{
  "n_layer": 22,
  "d_model": 128,
  "n_head": 2,
  "qk_norm": false,
  "tie_embeddings": false,
  "lr_head": 0.0125,
  "grad_clip": 0.5,
  "final_lr_fraction": 0.0,
  "train_tokens": 284200000
}
Each number is 128 + 24 x the weight over its row's rms, rounded and kept within 0 to 255. Layers, rows and columns count from 0. The size above them is the row's rms in percent of the matrix's.

# layer 11 MLP gate, 320x128, rms 0.168, rows 40-57, columns 0-127
size [ 96  93 100 102 105 113  86  87 109  99 107 106 104  98  94  95 105  99]
[[120 159 115 143 141 118 166 156 159 127 154 175 147 130 134  96 129  94 179 112 133 122 103 135 137 154 135 151 109 173 167 131 138 109 181 158  99 164 129 153 150 145 106 153 153 136 107 104 159 159 122 117 145 135 112 150 142 123 117 114 140  98 138 123 111 131  92 138  89 146 118 102 115 122 144  96 148 119 136 127 134 167 152 129 147 140 130 142 130 132  96 131 144 125 202 143 109 126  93 103 162 138 157  83 133  95 156 121 101 109 148 156 176 116 103 163 115 117 126 151 165 149 111  99 131 100 177  98]
 [107 133  96 132 135 161 172 129 127 113 145 147 115 104  99 155 107 120 136 113 109 130 158 132 149 162 118 180 102 147 148 108 119 144 159 134 152 111 143 130 192 125 114 112 116 101 140  92 125 123 144 160 129 148 143 114 115 131 108 150  91  63 129 159 148 148 182 124 120  73 100 137 141 144 156 137 111 138 158 117 109  99 151 124 101  91  96 114 124  84 177 101 126 127 111 127 135 126 144 140 160 141 100  94 147 152 125 121 107 124 128 128  93 142 123 124 104 149 102  60 125 127 110  68 108 133 107 111]
 [122 173  90 129  63 118 143 132 119 128 125 128 160 140 145 153 128 146 104 136 104 138 140 114 141 145 153 142 134  64 126 125 109 136 154 107 124  91 140 116 132 111  93 131 127 126 190 152 129 105 144 131 128 132 152 116 187 159  85 107 135 130 122 110 147 116 163  99 129 158 126 111 131 159 116 133  99 131 120 109 131 104 102  84 120  99 105 113 101 121 179 155 100 108  69 114 113 108 141 164 163 133 150  84 118 127 120 113 119 120 189 158 147 123 185 107 115 123 149 144 143 138 136  94 151 129 136 147]
 [108 138 144 148 127 117 157  97 114 164 150 156 128 169 105 119  91 151 141 125 158 117 123 105 160 133  81  96 139 156 111 158 121  68 109 136  95 153 103 156 174 211 137 145 138 119 117 149 122 127 126 144 115 115 129 117 115 148 126 143 148 166 123 127 132 140 123 104 114 139  92 169 132 130  98 136 157 162 128 107 134 113 146 156 112 108 155 117 160 117  76 103 124 170  87 123 124 154 128 123 119 128 119 166 133 154 128  76 182 153 122 115 154 140 138 105 119 144 172 135 153 140 147 140 153  98 142 118]
 [126 123 112 123 144 121 146 147 132 176 111  96 136 163 122  81 116 141 164 110 124 149 128 156 152 115 105 101 156 119 121 138 132 141 174 134  74 155 112 104 113 159 150 169 127 147 137 115 155 148 114 148 174 107 144 151 125 133 123  92 118 121 127 172 128 160 128 190 138 120 101 140  89  89 129 155 142 121 147 108  89 132 129 106 109 123 168  84 152 135 122 117 163 123 128 124 138 120 124 115 129 128 156 103 155 153 184 147 140  82  97 148 104 161 136 156 100 160 101 134 136 131  83 100  78 134 126 145]
 [137  82 114 134 112 161 132 116 125  75 110 137 125 119 127 154 138 123 144 140 122 157 132 113 146 110 178 142  86 130  80  90 140 132 127 128 124 121 123 140  74  92 152 113 171  87 137 156 106 129 130 106 123 142  96 142 128 104 140 137 163 102 145  80 186  92 130 102 148 114 138 117 153 116 167 113 100 171  94 118 135 148 148 127 122 164 150 140 106 116 111 144 123 153 133  78 114  72 131 125  99 143 131 113 130 159 131 120 144 132 108  78 125  88 168 157 119 106  79 133 115 136 133  92 115 111 133 138]
 [138 160 110 142 156 107 111 135 120 142 128  82 155 120  95 129 148 124 118  67 110  89 130 145 123 137 165 139 151 114 163 125 103 137 102 112  96 137 125 157 141 125 158 136 102 139  76 147 161 109 102 146 147 132 101 119 157 105 142 151 117 151  95 148 141 190 165 132 112 159 127  99 119  96 106 162 146 122 121 106 114  88  99 114 132 130  81 127 116 164 112 111  88 137 112 151  84 153  58 131 155 111 131 113 127 144 152 124 129 100 102 101 136 149 147 141 136 131 112 122  91 179 119 133 139 124 105 163]
 [ 98 113 122 142 114 101 156 152 118 106  99 156 191  90 107 122 128 145  66  86 126 121 129 136 118 126 159 119 161 121 115 119 167 156 109 145  99  99 108 155 106 159 117 172 138 116 121 159 139  93  97 143 135 126  97 104 138 111 143  95 108 141 120 135 150 141 145 144 127 133 130 133 151 156 105  97  97 175 105  95 162 121 112 122 132  95 101 107 141 121 115  96 117 153 104 117 139 165 135 105 157 109 117 122 104  97 144 134 119 154 204  95 149 153 116 103 128 137 144 167 152 135 126  92  98 127 106  95]
 [119 135 109 139 146 144 132  95  97 100 137 101 127  90 166 109 111 161 109 121 127 127 121 123 170 164 119 129 114  74 141  95 151 156  98 136 113 134 105 118 137  94 141 105 126 118 171 141 119 116  78 152 154  95  84 156 123 101 140 148  90 173 155 144 132 144 141  97 112  88  98 116 112 139 114 110 152 130  90 125 160  94 145  82 110 125 130 119 111 118 120 112 148 140 127  81  96 122 111  98 115 105 117  75 121 123 102 107  97 156 145 129 112  91 123  84 187 130 107  86 116 129 144 126 118 106 126 105]
 [ 86 131  95 106 129 132 117 131 137 141 146  79 149 149 111 148 144 148 152 141 123 112 146 115 121  97  76  78 117 111 148 121 120  81 145 124 197 134 105 146 144 112 135 151 122 154 117 121 116 117 139 145 132 105 178 150 154  89 143 135 139 144 139 158 129 125 109  86 135 105 103  88 132 119 129  89  83 121 122 150 112 139 155  99 112  90 112 131 139 164 170 111 126 112 141 108 106 117  94 140 108 114 148 122 126 159 107 115 118  68 162 160  98 126 165 139 127 126 167  97 131 143 181 133 122 177 124 136]
 [164 111 100 149 100  90 131 159 123 113 129 138  99 181 120 131 118 137 132  85 135 109 160 136 154 116  94 132 110 116 136 135 137 126 137 145 110 121 130 142 133 147 100 145 116  94 143 120 139 117 125 117  85 134  84 137 113 151  85 114 112 148  98 113 128 125  64  76 160 122 121 134 150 115 130 123  65 152 140 128 140 153 133 123  86 116  79 123 105 147  64 148 170 132 135  97 114 102 135 108 173 144  94 119 132 119 133  77 136 174 100 155 166 130 149 132 136 132 135  94 159 130 130 135 129 133 175 146]
 [141  97 133 138 106 125 105 134 115 121 129 122 143  95 114 122 159 131 127 118  97 152 146 140 114 147 114 103 141 128  84 129  70 174 104 132 175 169 113 147 136  78 129 105  92 131 156 158 102 143 149 156  98 157 134 175 122 130 127 111 133 137 149 127 109 157  98 117 150 102 111 106 135 130 138  76 117 132  84 154 121 133 145 138 123 185 144 144 140 128 159 124 118 113 107 120 117  77 148 126 121  80 114 155 155 129  89 143  79 126 156 173 128 102 152 123  92 171  86 120 151 112 100 142 107 151 140 118]
 [134 160  96 105 133 117 139 141 110 140 106  85 138 144 115  99 143 141 111 101 129 121 118 108  99 145 139 117 150  91 157 112 176 143  92 219  85 127 127 104  63 169 134 121 147  99  77 106 136 129 139 146 145 148 131 129 160 127 143 149 116 145 127 127 140 129 173 154  92 108 107 113 113 119 159 106 127  69 137 134 152 102 123 119 126 148 156 153 142 124 115 132 142 107 115 108 100 122 153 127 117 168 147 111 109 155  94 133 143 143 136  69 124 127 116 137 104 177 102 120 121  97 126 142 154 132 132 153]
 [108 131 135  90 122 131 141 111 148 172 100 111 108  94 108 137 125  70 100  94 121 147  96 142 135 183 139  92  90 132 135 131 106  93 170 141 135  97 140 107 135 122 153  75  80 144 114 122 102 143 116 141 140  71 149 111  86 104 113 149 146 116 153 100 127 117 139 100 127 112 130 139 137  96 156  97  90 141 142 131 112 153 140 124 131 143 109  96 116 157 126 121 141 159 144  97 110 110 143  90 131 146 126 111 113 191 127 127  93 125  91 128  99 135  66 121 141 133 120 116 174 125 122  92 121 107 141 119]
 [ 99 171 116 138 110 125 132  76  97 125 106 112 108 145 127 105  85 140 147 123 130 159 140 124 171 136 128 106 117 133 138 123 129 134 155 111 109 184 106 109 138 115  97  77 106 150 143 122 150 114 148  87 127 153 132 166 111 131 162  87 155 124 142 119 108 150 149 163 117 103 126 119 128 147  93  81 137 106 146  81 117 148 151 155 115  79 119 104  80 144 150 110 140 119 173 135 154  94 143 121 183  95 127 131 126 167 117 130 132 123 173 138 129 136 119 164 138 178 156 101 110 162 130 127 146 140 102 129]
 [101  64 122 157 160  90 136 143 143 124 146 125 183 114 182 135 107 147 138 134 138 147 110 126 177 133 169 148 176 140 126 152 148 128 115 129 139 115 150 157 101  93 123 107 145 199 117  99  96 140 123 123 134 127 182 134 111  68 179 102 131 149  97 139 120 130 145 129 112 137 173 122 110 137 145 148 151 150 150 112 123  91 132 165 105 115 130 159  99 126 133 141 139 146  96 151 133  65 125 107  97 124 136 127 137 109 119 122 112 148 108 118  99 116 147 125 120 157 117 133  87 129 114 113 143 122 124 110]
 [121 158 153 119  90 139 166 139 143 111 131 145 143 147 151  93  99 108 154 177 156 123 136 148  91  98 127  97 112 137 105 172 137 135  89 141 158 104 143 119 151 186 136 105 104 149 126  96  85 110 151 165 106 176 152 125 115 113 152 133 128 107 116  97 146 169 146 117 124 125 165 139 143 126 115 104 110 150 151 114 155 122 176 167 132 119 131  97 162 125 142 126 131  96 145  95 131 133 110 114 105  88 118 161 121 123 137  99 124 115 107 152 152 118 127 117 164 103 166  95 157 134 114 150 160 108 138  65]
 [124 143 149 187 130 131 115 105 113  96 131 104 116 131 123 129 148 133 116 120 116 125 100 113 104 179 133 113  91 181 152 128 132 123 160 117 167  86 151  93 140 141 114 113 173 112 114 123 166 113 147 130 134  97 124 117 136 111 170 129 161 118 129 147 128  96  98 114 133 140 115 123 156 181 130 133 150 118 127 118 159 143 106  81 107 117 122 135 156  83 122 129 129 154 119 132 121 111 106 103 132 151 164 140 125 118  99 134 131 143  96  96 154 135 123  88 151 130 157  82 177 158 145 125 134 112  48  76]]
# layer 11 MLP up, 320x128, rms 0.156, rows 40-57, columns 0-127
size [ 90  92 100  97  95  99  92  95 102  97 109 101 107 102  93  98  98 100]
[[140 139 177 163 128 187 126 116 200  82 148  58 110 122 104 159 102 147 132  94 122  94 100 140 101 116 177 138  93  89 140 133 107 108  91  84 158 135 117 132 138 141 124 148 105 131 111 149 113 100 136 125 140 133 126 127 122 132 105 129 155 155  87 115 112 139 100 146  82 125 126 151 138 150 169 152 133 130 124 108 146 114 120 150 127 113 145 149 157 134 118 159  97  96 171 106 116 114 121  57 120 136 106 138 109 153 134 130 137 123 102 116 130 141 154 135 103 125 166 120 131 119 139 148 117 109 109 147]
 [122  84 100 104 109 141 144 139 112  91 201 159  82  83 109 116 134 132 108 140 131 108 162 115 172 105 148 152 172 145 161 121  78 113 139 148  96 100 150 122 118 129  99 117 148 143 129 133 144 109 130 134 115 166 135 144 133 101 125 145 151 146 117 121 147 119 114 124 126 137 126 143 141 138 141 135 124 159 145 148  99 105 124 113 123  81 142 130 121 129 108  72 120 123 157 116 162 126 111 138 131 200 115 140  82 152  92 120 174 169 166 124 105 132 152 105  88 138 147 153 157 114 125 124 112 132 128 170]
 [135 111 144 149 119 104 155 143 111  84 172 111 119 123 107 117 117 157 120 117 108 115  74 146 101 113 145 112 109 122 119 121 133 145  72  97 130 106  96  99 107 141 134 102 124 126 118  98 123 121 143 146 128 138 147 127 133 134  46 115 109 190 126 135 156 141 134 131 169  99 145 117 155 152 141  88  91 194 127  93 121 116 121 106 133 122 108  89  74 128  88 106 156 136 129 148 115 151 102 175 102 112 102 148 144 123 114 123 131 162 125 145 107  99 128 167 138 144 124 116 137 123 122  83 155 144 150 143]
 [111  78 119 126 118 113 150 121  80 119 176 158 137 131 131 139 120  89 154 112 154 137 131 116 103 145 168 112 118 136 144 120 144 107 138 125 181  86 157  97 120 120 116 125 152 133 114  82 101 131 118 138 136 141 140 132 117 148 106 148  82  88 120 158 141 132 140 109 128 196  99 146 151 181 125 134  95 131 123 173  78 143 114 131  84 119 149 149 154 147 116 155 163 153 147  96 133 178 140 153 166 109 135 128 147 139 133 132 123 135 138 161 160 120 153 127  98 140 162 105 144 156 108 118 153  89 106 136]
 [155 101 117 149 139 154 168  86 119 134 106 154 150 100 102 120 149 134 125 143 137 131 145 120 135 117 131 121 157  74  91 124 116 136  99 138  86 117 159 113 157 166 151  96 165 123 109 125 140 171 100 150 134 111 121 140 116 101 121  93 139 136 108 116 112 115 127 147 122 135 127 140 132 191 144 103 106 122 137 125 134 122 104  97 138 160  98 159 106 110 138 134  31 110 127 136 133 123  91 118 172 152 146 100  94 125 100 148 130 125 161 137  98 138 145 109  82 149 125 114 113 155 174 104 116 104 157 161]
 [104 117  94  77 130 124  91 127 103 154  76 132 112 115 150  76 112 108  80 152 122 127 116 173 113 112 124 138 103 137 157 125  91 153 106 107  98  96 106 134 145 152 133  87 153 161 146 128 143 130  68 134 119 139 101  94 121 150 112 136  85  86 137 122 135 145  83 154  98 120 112 139 114 111 145 111 174  90 156 144 117 110 127 147 156 176 114 154 112 104 119 155 137 100 164 138 149 132 130 106 113  69 144 117 144 131  98  99 139 129 150 106 169 134 107 127 128 137 127 143 128  96 105 142 144 122 137 143]
 [ 84  98 156 169 139  93 110 130 112  98 121 159 121 119 102 132 137 132  76 147 140 100 107 109 108 170 170 126 109 149 105 170 128 153 120  99 127 114 124  89 114 150 131 126 142  78 110 138  95 109  68 158 145 159 106 132 163 113 109 140 117 130 124 164 148 117 103 128 114 150  75  89 148 107 125 126 165 135 121 122 132 115  90 109 180 147 117 130 112 113 123 147 128 113 103  87 103 136 114  97 114 173 114 115 113 102 112 132 108 103 111 180 159 144 133 133 157 127 107 125  87  92 109 119 117 137 114 103]
 [152  92 137 107 155 165 114 107 123 108 157 125 156 156  99 154  82 145  91 122 130  87 178 108 130 112 107 112 152  93 118 104 111 146 158 139 130 149 142 153 132 133 143 122 160 145 198 145 129 163 137  72 126 145 149 140 118 135 127 129 129 129  98 170 102 142 143 114 167 151 162 121 111 121 107 132 122 122 121 112 132 163  98  97 158 131 159 142 106 183 162 149 150 164 114 141 160 151 134 138  97 154 124 137 157  78 119 107 124 139 111 164 147 111 133 129  92 149 135 168 146 161 158 147 130 114 128 111]
 [152 146 105 137 128 109 117 118 118 140 119 156 182 146 123  90 107 108 143 135 122 115 120 176 154 127 132 112 158 145 118 139 136 117 117 103 125 126 129  78 139 130  98 115 153 124 113 134 134 158  87 177 125  71 141 106 154 135  97  99 151 133 152 163 173 214 147 141 115 108 148 142  96 118 109 148 128 148 155 155 106 126 108 114 117 163 135  77 113 129 135 130 140 106 126 131 139 112 129 125 107  96 142 138 156 126  93  67 126 138 131 140  96 149  99 143 134 121 188 137 142 107 142 177 130 128  82 130]
 [129  70 122 104 137 135  94 133 127 153 141  91 110 111 149 103 145 148 116  66 145 169 122 144 119 130 150 144 133 111 114 154 104 107 125 131 106  97 135  40 137 156 132 133 143 137 151  96 128 115 131 139 155 126  98 130 112  99 133 159 126 112 132 144  86 122  64 118 131 118 113  91 161 106 102 162 144 145 141 130  94 135 134 122 138 134  82 137  86  96 122 117 125 116 135 141 147 103 135 102 138 175 144 159 149 117 100 142 141 100  89 120 123 134 123 129 140 163 146 135 173 193 142 113 147  94 119 117]
 [130 160 118 127 105 131 106 135 123 142 137 114 120 174  98  97 132 145  72  99 136 133 133 121 101 104 126 150 145  86 135  99 103 128 136 157 102 124  76 138 197 122 108 136 112  89 121 117 167 151 117 148 117 123 114 162 106  96 141 135 122 151 111 157 147 128 173 108 156 141 156 108 136 154 122 158  94 124 129 102 112 142 113 171  83  77 102 148 141  86 112 118 180 121 142 184 110 176 137 152 132 123  98 117 143 145 153 127 109 138 122 138 116 135 110 155 127 121 118 100 111  76 138 125 154 145 146 147]
 [129 110 120  87 101 158 131 141 107 139 121 139 100 123 116 179 140 111  98 140 135 116 108 120 101 124 143 115  81 109 148 159 186 148 142  79 153 118 117 133 104 149 139 139 121 108 108 158 123 107 107  75 118 123 179 163 146 154 116 150 159 128 112 106 131 110 127 104 132 119 121 129 131 107 128 124 180 141  95 152 120 124 149 135 158 101 118 154 135 167  97  98  91 102 110 107 120 101 114  93 140 109 175  99  88 147 187 148 186 127 101 130 142 140 143 141 129  99 137 125 160  89 140 143 143 153 104 128]
 [ 89  87 140 142 145 190 114  98 148 114 119 113 144 143 150 142 130 112  91 127 119 132 162 148  78 136 164 164  93 117 159 110 141 105  89 130 133 138 143 160 122  87  81 126 106  88 146  92 124 117 138 115  97 139  92 122 127 145 136 119 191  95 115 190 146  93 128 119 149 123 142 124  95 105 129 116 115 119 128 179 138 137 134 115 140 176  84 140 131 135 111 128 122 136 106 126 108 130 132 148  89 122 128 123 115 141  87 134 148 137  94 117 102 139 110 132 141  98 126 160 102  91 141 153  92 108  93 109]
 [150 100  95 122 126  74 146  96 136 129 128 147 123 119 112 166 137 161 139 150 159 100 118 102 151  92 129 107 105 146  89 165 120 128 195 162 137 138 153 112 138 143 115 160 133  80 159  97 118 133  51 138 104 152 110 120 154 154 146 104 134 102 126 128 143 140 113 139 123 120 104 133 123 100 117  70 143 136 101 115 102 119 123 176  90 128 157 159 107 105 118 143 135 138 129 125 129 100 128 164  91 145 107 132 122 131 149 104 130 112 143  83 117 106  95 140  84 149 129 121 114 117 142 184 148 106 124 133]
 [ 93 188 122 107  89 131 116 101 119 133 102 142  68 145 117 100 126 145 106 126 142 174  96 149 135 165 162 115 126 141 122 133  81 127 129 100 125 156 151 136 143  96 107 119 120 114 168 143  95 118  85 157 119 135 137 122 145 110 123 160 125 117 132 110 138 171 120 130 164 122 126 106 123 126 142 115 126 139 173 112 137 113 131 143 149 130 132  99 132 157 164 120 132 120 136 115 100 186 183 159 123 135  95 168 159 158 112  93 138 164 154  72 152 116  92 123 119 157 139 142 120 163  90 128 167 132 146 133]
 [144 116  94 127 109 130 138 153 140 129 111 121 186 120 116 111 116 128 151 143 129 155 141 148 143 136 157 109 127 125 127 118 113 168 104  90 117 117 147  93  84 110 135 125 147 159 161 111 163 128 103 128 102  85 154 135 140 119 128 149  98 154 138 163 172 145 146 152 124 175 151 139 131  84 158 146 110  82 177 136 118 137 130 150 133 142 122  97 168 132 159 170 144 155  92 177 153 125 159 115 146 104 102 126 163  94  72 102 135 143  99  83 135 131 134 136 151 127  79 102 100 132 131 115  99 135 120 141]
 [122 121 105 140 116 102 110 145 158 129 175 108 111  53 146 122 104 130 134 156 130 153 158 151 179 143 147 107 149 129 143 107  91 133 165 136 129 146 125 101 112 122 103 139 131 127  93 124  92 144 119 113 149 106 153 132 123 118 111 160 102  89  60 129 111 130 171 143 141 159 122 142 134 114 163 133 148 120 108 146 139  51  96 133 129 160 128 115 119 133 159 129 142 123 157 139 190 113 153 101 107 156 152 113  94 117 125 121 148 136 134 178 127 141 121 145 162 123  96 148 128 116 149 159 115 119 167 151]
 [103 139 159 149 105 135 169 109  95 103 124 150 152 196 116 106 153 139 147 114 119 155 171 124 148 137 114 162 105 153 155 137 147 164 169 131 120 121 112  99 134 139 140 123 136 103 105  64 121  90 112 178 167 127 150 113  97 106 151 100 108 130 129 121 141 112 172 132 121 141 143 158 176 121 144 124 106  70  85 141 105 128 117 135 122 113 107 113 122 110 143 157 170 122  95 136 170 127 135  93 106 123 140 139 178 116 124 120 115 114 104 121 159 145 124 143 165 149 124 143 129 173 149 150 106 118 153 130]]
# layer 11 MLP down (transposed), 320x128, rms 0.173, rows 40-57, columns 0-127
size [ 96  95  94  99  97 102  96  97 100  97 101 101 108 100  97  95  99 100]
[[139 111 158 149 133 150 144 131 101 132 175 101 153 104 155 109 174 146 113 101  89 115 116 149 113  70 109  85 104 125 172 120 139 102 167  79 113 120 156 165 129  99 130 127 109 131 119 105 148 129 115 142 105 157  89 117  78 104 110 123 111 109 126 165 115 167 116 135  89 145 139 145 109 140 161 129 121 157 109 135 167  98 163 122 121  99 123 131 114 124 135 112 126 115 133 135 117 172 161 107 125 148 101  62  93 129  95 150  98 150 134 104 120 111 125 139  86 128 129 115 177 138 124 111 140 130 155 151]
 [148 127 142 136 114 131  93 126  76 112 132 110  77  97 175 131 105 137 120 122 110 116  95 117  98  85 130 123 158 133  97 107 179 116 158 135 153 125 112 151 115 159 143 125 101 142 140 125 114  94 161 139 123 116 133 125 121  93 110  75  93 111 170 159 105 116 105 153 132 187 114 168 112 111 109 151 143 114 126 119 145 105 132 168 172 127 134 150 146  97 156 122 123 112 131 130 121 107 149 118 117 145 146 138 133 104 150 119 180 146 182 146 132 178 132  86 133 140 113 145 107  99 126  73 160 119 126 130]
 [153 120 149 145  58 103 109 112 131 141 108 121 170 117 166 137 126 120 107 131 105 109 156 115 103 190 150 144 143 125 124 135 177 146 132 124 114 141 118  94 170 128 120 118 150 174 127  82  93  97 159 136 149 142 104 175 124 139 139 122 141 165 135 159 156 105 142 133 118  89 173 145 124 165 129 111 109 139  86 143 126 133 114 148 135 107 127 149 116  99 112 148 123 157 149 144 138 154 176  99  89 100 118 124 129 150 126 104 102 162 154 128 106 173 107 128 136 112 135 122 103  92 177 118 141 106 141 151]
 [ 96 120 146 155 151 130 140 142 110 145 121 120 101 115  97 140 138 122 150 133 100  93  93 189 132 155 138 140 108 133 109 125  76 145 145 123 145 121 135 141 186 117 153 132 102  93 152 117 103 141 129 151 144 128 142 107 146 141 111 133 173 116 112 173 111 135 179 140 130 167 101 174 104 122  91 141 121 136 102 102 154 129 126 138 124 135 157 184 145 137 127 118 173 152 170 108 148 157 122 136 120 104  92 108 127  95 115 174 143 184 135 118 135 133 133 167 104 103 121 131  79 116 168 110 129 124 123  89]
 [121 105 134 117 170 169 103 147  86  91 115 155 139 145 152 139 124 145 130 109 169 143 150 121 132 109 149 109 113 111 113 125 108 144 140 134 106 178 103 128 161 129 135 134 166 100  91 111 138 132 131 156  81 179 110 162 114 147 131 114 104 100  99 152 123 110 122 146 161 117 141 146 101  83 143 116 133 116 173 113 125  53 132 147 101 121 104 127 124 127 114 117 146 132 131 160 174 194  90 107 137 110 116 135 168 126 148 143 154 133 117 132 160 106 151 118  71 116 144 120 163 126 114 120 128 130 102  96]
 [156 136 155 141 185 116 170 110 181 162 154 111 142 131 117 118 138 107 137 117 142 168  81 115  95 175 109 130 125 130  77 129  92 123 117 146 127 123 144 113 142 162 110 130 118 133 116 144 122 139  92 108 131 131 136 117 131 113 120 137  74  76 124 157 116 141 112 166 183 141 106 148 116 128 117 130 149 118 139 108 144 130 158 160 176 104 129 122 129 121 172 131 107 109  88 146 133 157 158  83 135 148 142  95 125 127  90 114 116 132 130 136 113 170 117 150 144 150 129 145 165  70 168 127 164 127 105 128]
 [131 136 167 120 125 107 127  96 132 137  83 122 134 105 149 151 125 135  66 137 111 149 149 133 113 187 131 166 122 109  82 127 110 136 123 120 109 115 138 163 114 130 156 139 157 158 156 107 118 100 152 135 165  99 131 167 162 153 124 140 106 107 111 155 121  88  90 116  53 134  99 143  88 148 123 135  89 149 143 112 124 170 141 119 157 137 132 132 109 125  94 125 136 128  81 110 138 137 126 148 128 174  91 143 142 126 135 142 136 128 119 119 151 129 112  82 158 111 114 135 130  91  97 139 145 100  86  79]
 [113 123  95 120  90  96 102 163 117 135 120 138  91  85 176 122 133 132 155 113 108 117 148  98 108 123 117 129 135 115 137 141 118 163 176 112 176 175 112 168 137 126 133 120 120 133 174 113 121 117 100 139 118 107 140 116 152 126 149 103 149 126 128 111 145 131 125 157 146 162 126 127 146 126 140 127 160  67 137 101 149 115 159 161 151  93  85 127 133 145  95 103 149 128 135  98 139 136 121 149 168 126 101 148 114 132  76 151 136 141 110 119 106  74 118 110 180  96 118  84 102  82 144  81 129 115 123 146]
 [116 164 123 111 142 148 106 107 157 100 141 115 133  44 112 142 156 149 136 152  83 131 146 186 162 172 145 149 110 112 129  81 138 111 113 144 125 115  89 135 131 106 169 116 141 126 181 144 137 135 118 145 127  83 114  98 150 153 101  80 139 137 115 105 125  96 117  92 109 126  78 142 118 101 108 126 121 127 117  97 118 121 146  86  95 114 112 107 126  86  98 120 128 122 145 107 105 125 123 157 122 112 143 141 116 161 110 138 117 128 109 129 118 127  90  99 146 142 142  97 162 167 131 108 138 115 170 150]
 [115 176  80 109 161 142 146 158 118 156 130 127 156  99 166 107 139 134  98 122 116 138 100 110 125 103 138  92 128 161 142 204 111 128 120 146 137 147 109 116  98 108 103 153  97 143 137 100 135 138 144  94 104 131 102 112 100 115 113 127 137 139 131 109 116 129 114 149 124  77 149 146 118 130 155 170 108 173 136 151 148 116  80 160 128 145 142  72 154 128 132 121 145 127 112 140 124 146 157 135 157  97 130  98 152 146 143 108 142 113 110 108 169 142 155 125 145 178 110 106 140 118 164 188 152  96 108 103]
 [168 157 115 123 180  93 130 116 104 135 109 108 103 121 125 177 128 129 127 143  80 154 116 148 109 161 100 138 155 164 139 144 139 126 103 110 133 147 139 123 105 157 148 107 144  97 125 115 120 102 141  92 124 159 139 148  99 154 108 159 114 114  75 161  96 125 114 137 105 156  99 144 113 139 107 126 148 166 128 109 105 110 105 120 102 145 127 122 135 140 107 123 151 106 191 109 117 129 102  73 136  70 179 163  95 127 130 147 165 136  87 137 135 143 137 136 118 132 172  94 104 118 146 154 156 112 108 142]
 [119 131 174 174 134 116 145 148  85 167 158 143 127 131 134 140 103 138 188  92  90 111 134  89 113 128 120 122 133 143 103 123  92 118 116 132 133 111 147 144 110 150  86  98 130 167 133  96 149 137 129 127 155 114 140  95 134 166 122 137 139 135 136 130 179 147 144 105 142 133 149 101 110 143 125 126 122 137 157 145 153 126 141  95 114 141  83 136 133 101 143 110 135 155 122 124 135 161 125 132 131 147 134 120 112  52  90 103 160 103  71 155 145 139 110  77 177 129 125 124 138 166 151 149 149 122 178 104]
 [136 146 112 122 131 105 173  98 140 114 112 111 165 137 146 145 113 141 139 135 117 110 116 105 126 118  90  70 125  72  98 132 106 136 140 133 117 112 103 120  99 137 125 127 140 126 121 175 109 122 126 150 166 183 134 121 132  98 108 152 136 114  88 141 111 118  89 119 133 110 120 134 124 141 152 104 170 153 119 155 124 187 102 125 118 173 134 126 144 125 134 141 101 102 127  74 117 143  97 158 124  89 120 120 165 153 144 126 121 169 143 130 187 122 119 147 104  97  97  80 145 149 177 133 141 117 168 172]
 [150  78 118 134 203 128 130 114 141  97 124 104 106 125  92 136 110 106 163 135 103  88 125 101  79 136 119 115 123 136  97 136 139  97 127 119 155 106 144  91 126 162 130 119 163 116  95 107 152 166 113 122 123 146 144 103 116 135 105 108 109 151 106 164 114 139 128 128  94  89 109 150 122 161 137 111  77 136 144 136 120 127 107 103 140 102 103 102 118 113 118 123 143 117 157 121 137 144 117  99 112  86 134 101 168 136 141 143 155 136 123  97 126 132 154 108 137 120 161  82 149 164 103 196 148 173  89 141]
 [111 169 155 130 131 137 112 118 119 134 179 123 123 161 175 128 172 122 156 162 115 125 180 131 120 120 112 115 122 143 126 139 131 163 135 144 117 114 126 133 149 148 155  80 112  81 137  90  96 157 112 219 142 118 115 125 146 132  83 167 120 130  93  83 101 134 123 119 120 137 130 133 123 114 118  56  93 144 158 132 146 147 118  91 111 153 125 161 141 160 126 134 153 162 120 168  70 111 114 148 111 128 128 119 133 117 113 133 109 138 162 150 129 136 122 134 160 119 141 126 126  90 113 104 135 142 130 116]
 [104 145 127 139 138 114 114  94 103 122 103 114 137 166 117 158 125 150 181 113 105 142 151 149 142 109 106  88 146 122 128 119 136 115 123 166 111 141 120 175 145 113 114 151 149 116  90  96 139 114 126 123 122 139 150 174 106 161 129  94 147 108 123 143 123 135 102 133 160 137 135 124 120 192 150 118 142 144 127 160  86 132 119 141 121  89 101 105  92 119  94 100 111 102 136 125 137 161  89 143 106  90 108 156 139 136 148 121 108 137 172 148  88 121 168 122  87 151 162 183 122 146 130 150 139  87 151 188]
 [129 128  90 119 174 154 143 122 156  91 134 128 114 154 119 129 142  83 127 115 103 141 166 131 115  99 119  94  91 121 135 110 119 114 171  78 149  87 142 149 141 122 135 130  92 142 121 177 145 104 123 135 111 136 138 130 211  97 108 110 113  99 117 128 101 120 146 125 139 129 149  75 123 116  99 113 150 141 152 123 117  92 129 141 130 114 105 208 165 139 138 131 168 143  73 110 139 131  84 124 105 119 151 131 159 113 114 142 121 105 148 128 169 125 121 121 106 131 127 106 120 119 134 163 128 102 149  97]
 [164 159 175 181 150 178 104 140 138 163 106 151 104 110 117 106  67 146 143 142 125 118 116 112 108 127 110 103 128 132 116 101 103  95 115 130 142 108  88 106  83  76 158 140 120 132 135  54 125 103  94 160 108 102 133 114 124 139 120  96 108 135 123 153 131 112  88 141 126 136 120 117  99 152 119 120 162 187 131 127 148 109 114 143 131 107 128 136 123 137  80 112 122 132 122 115  94 106  61 100 177 124 104 104 148  99 118 121 119 141 126 131  97 144 130 138 137 135 152 117 105 129 106 107 137 137 119 134]]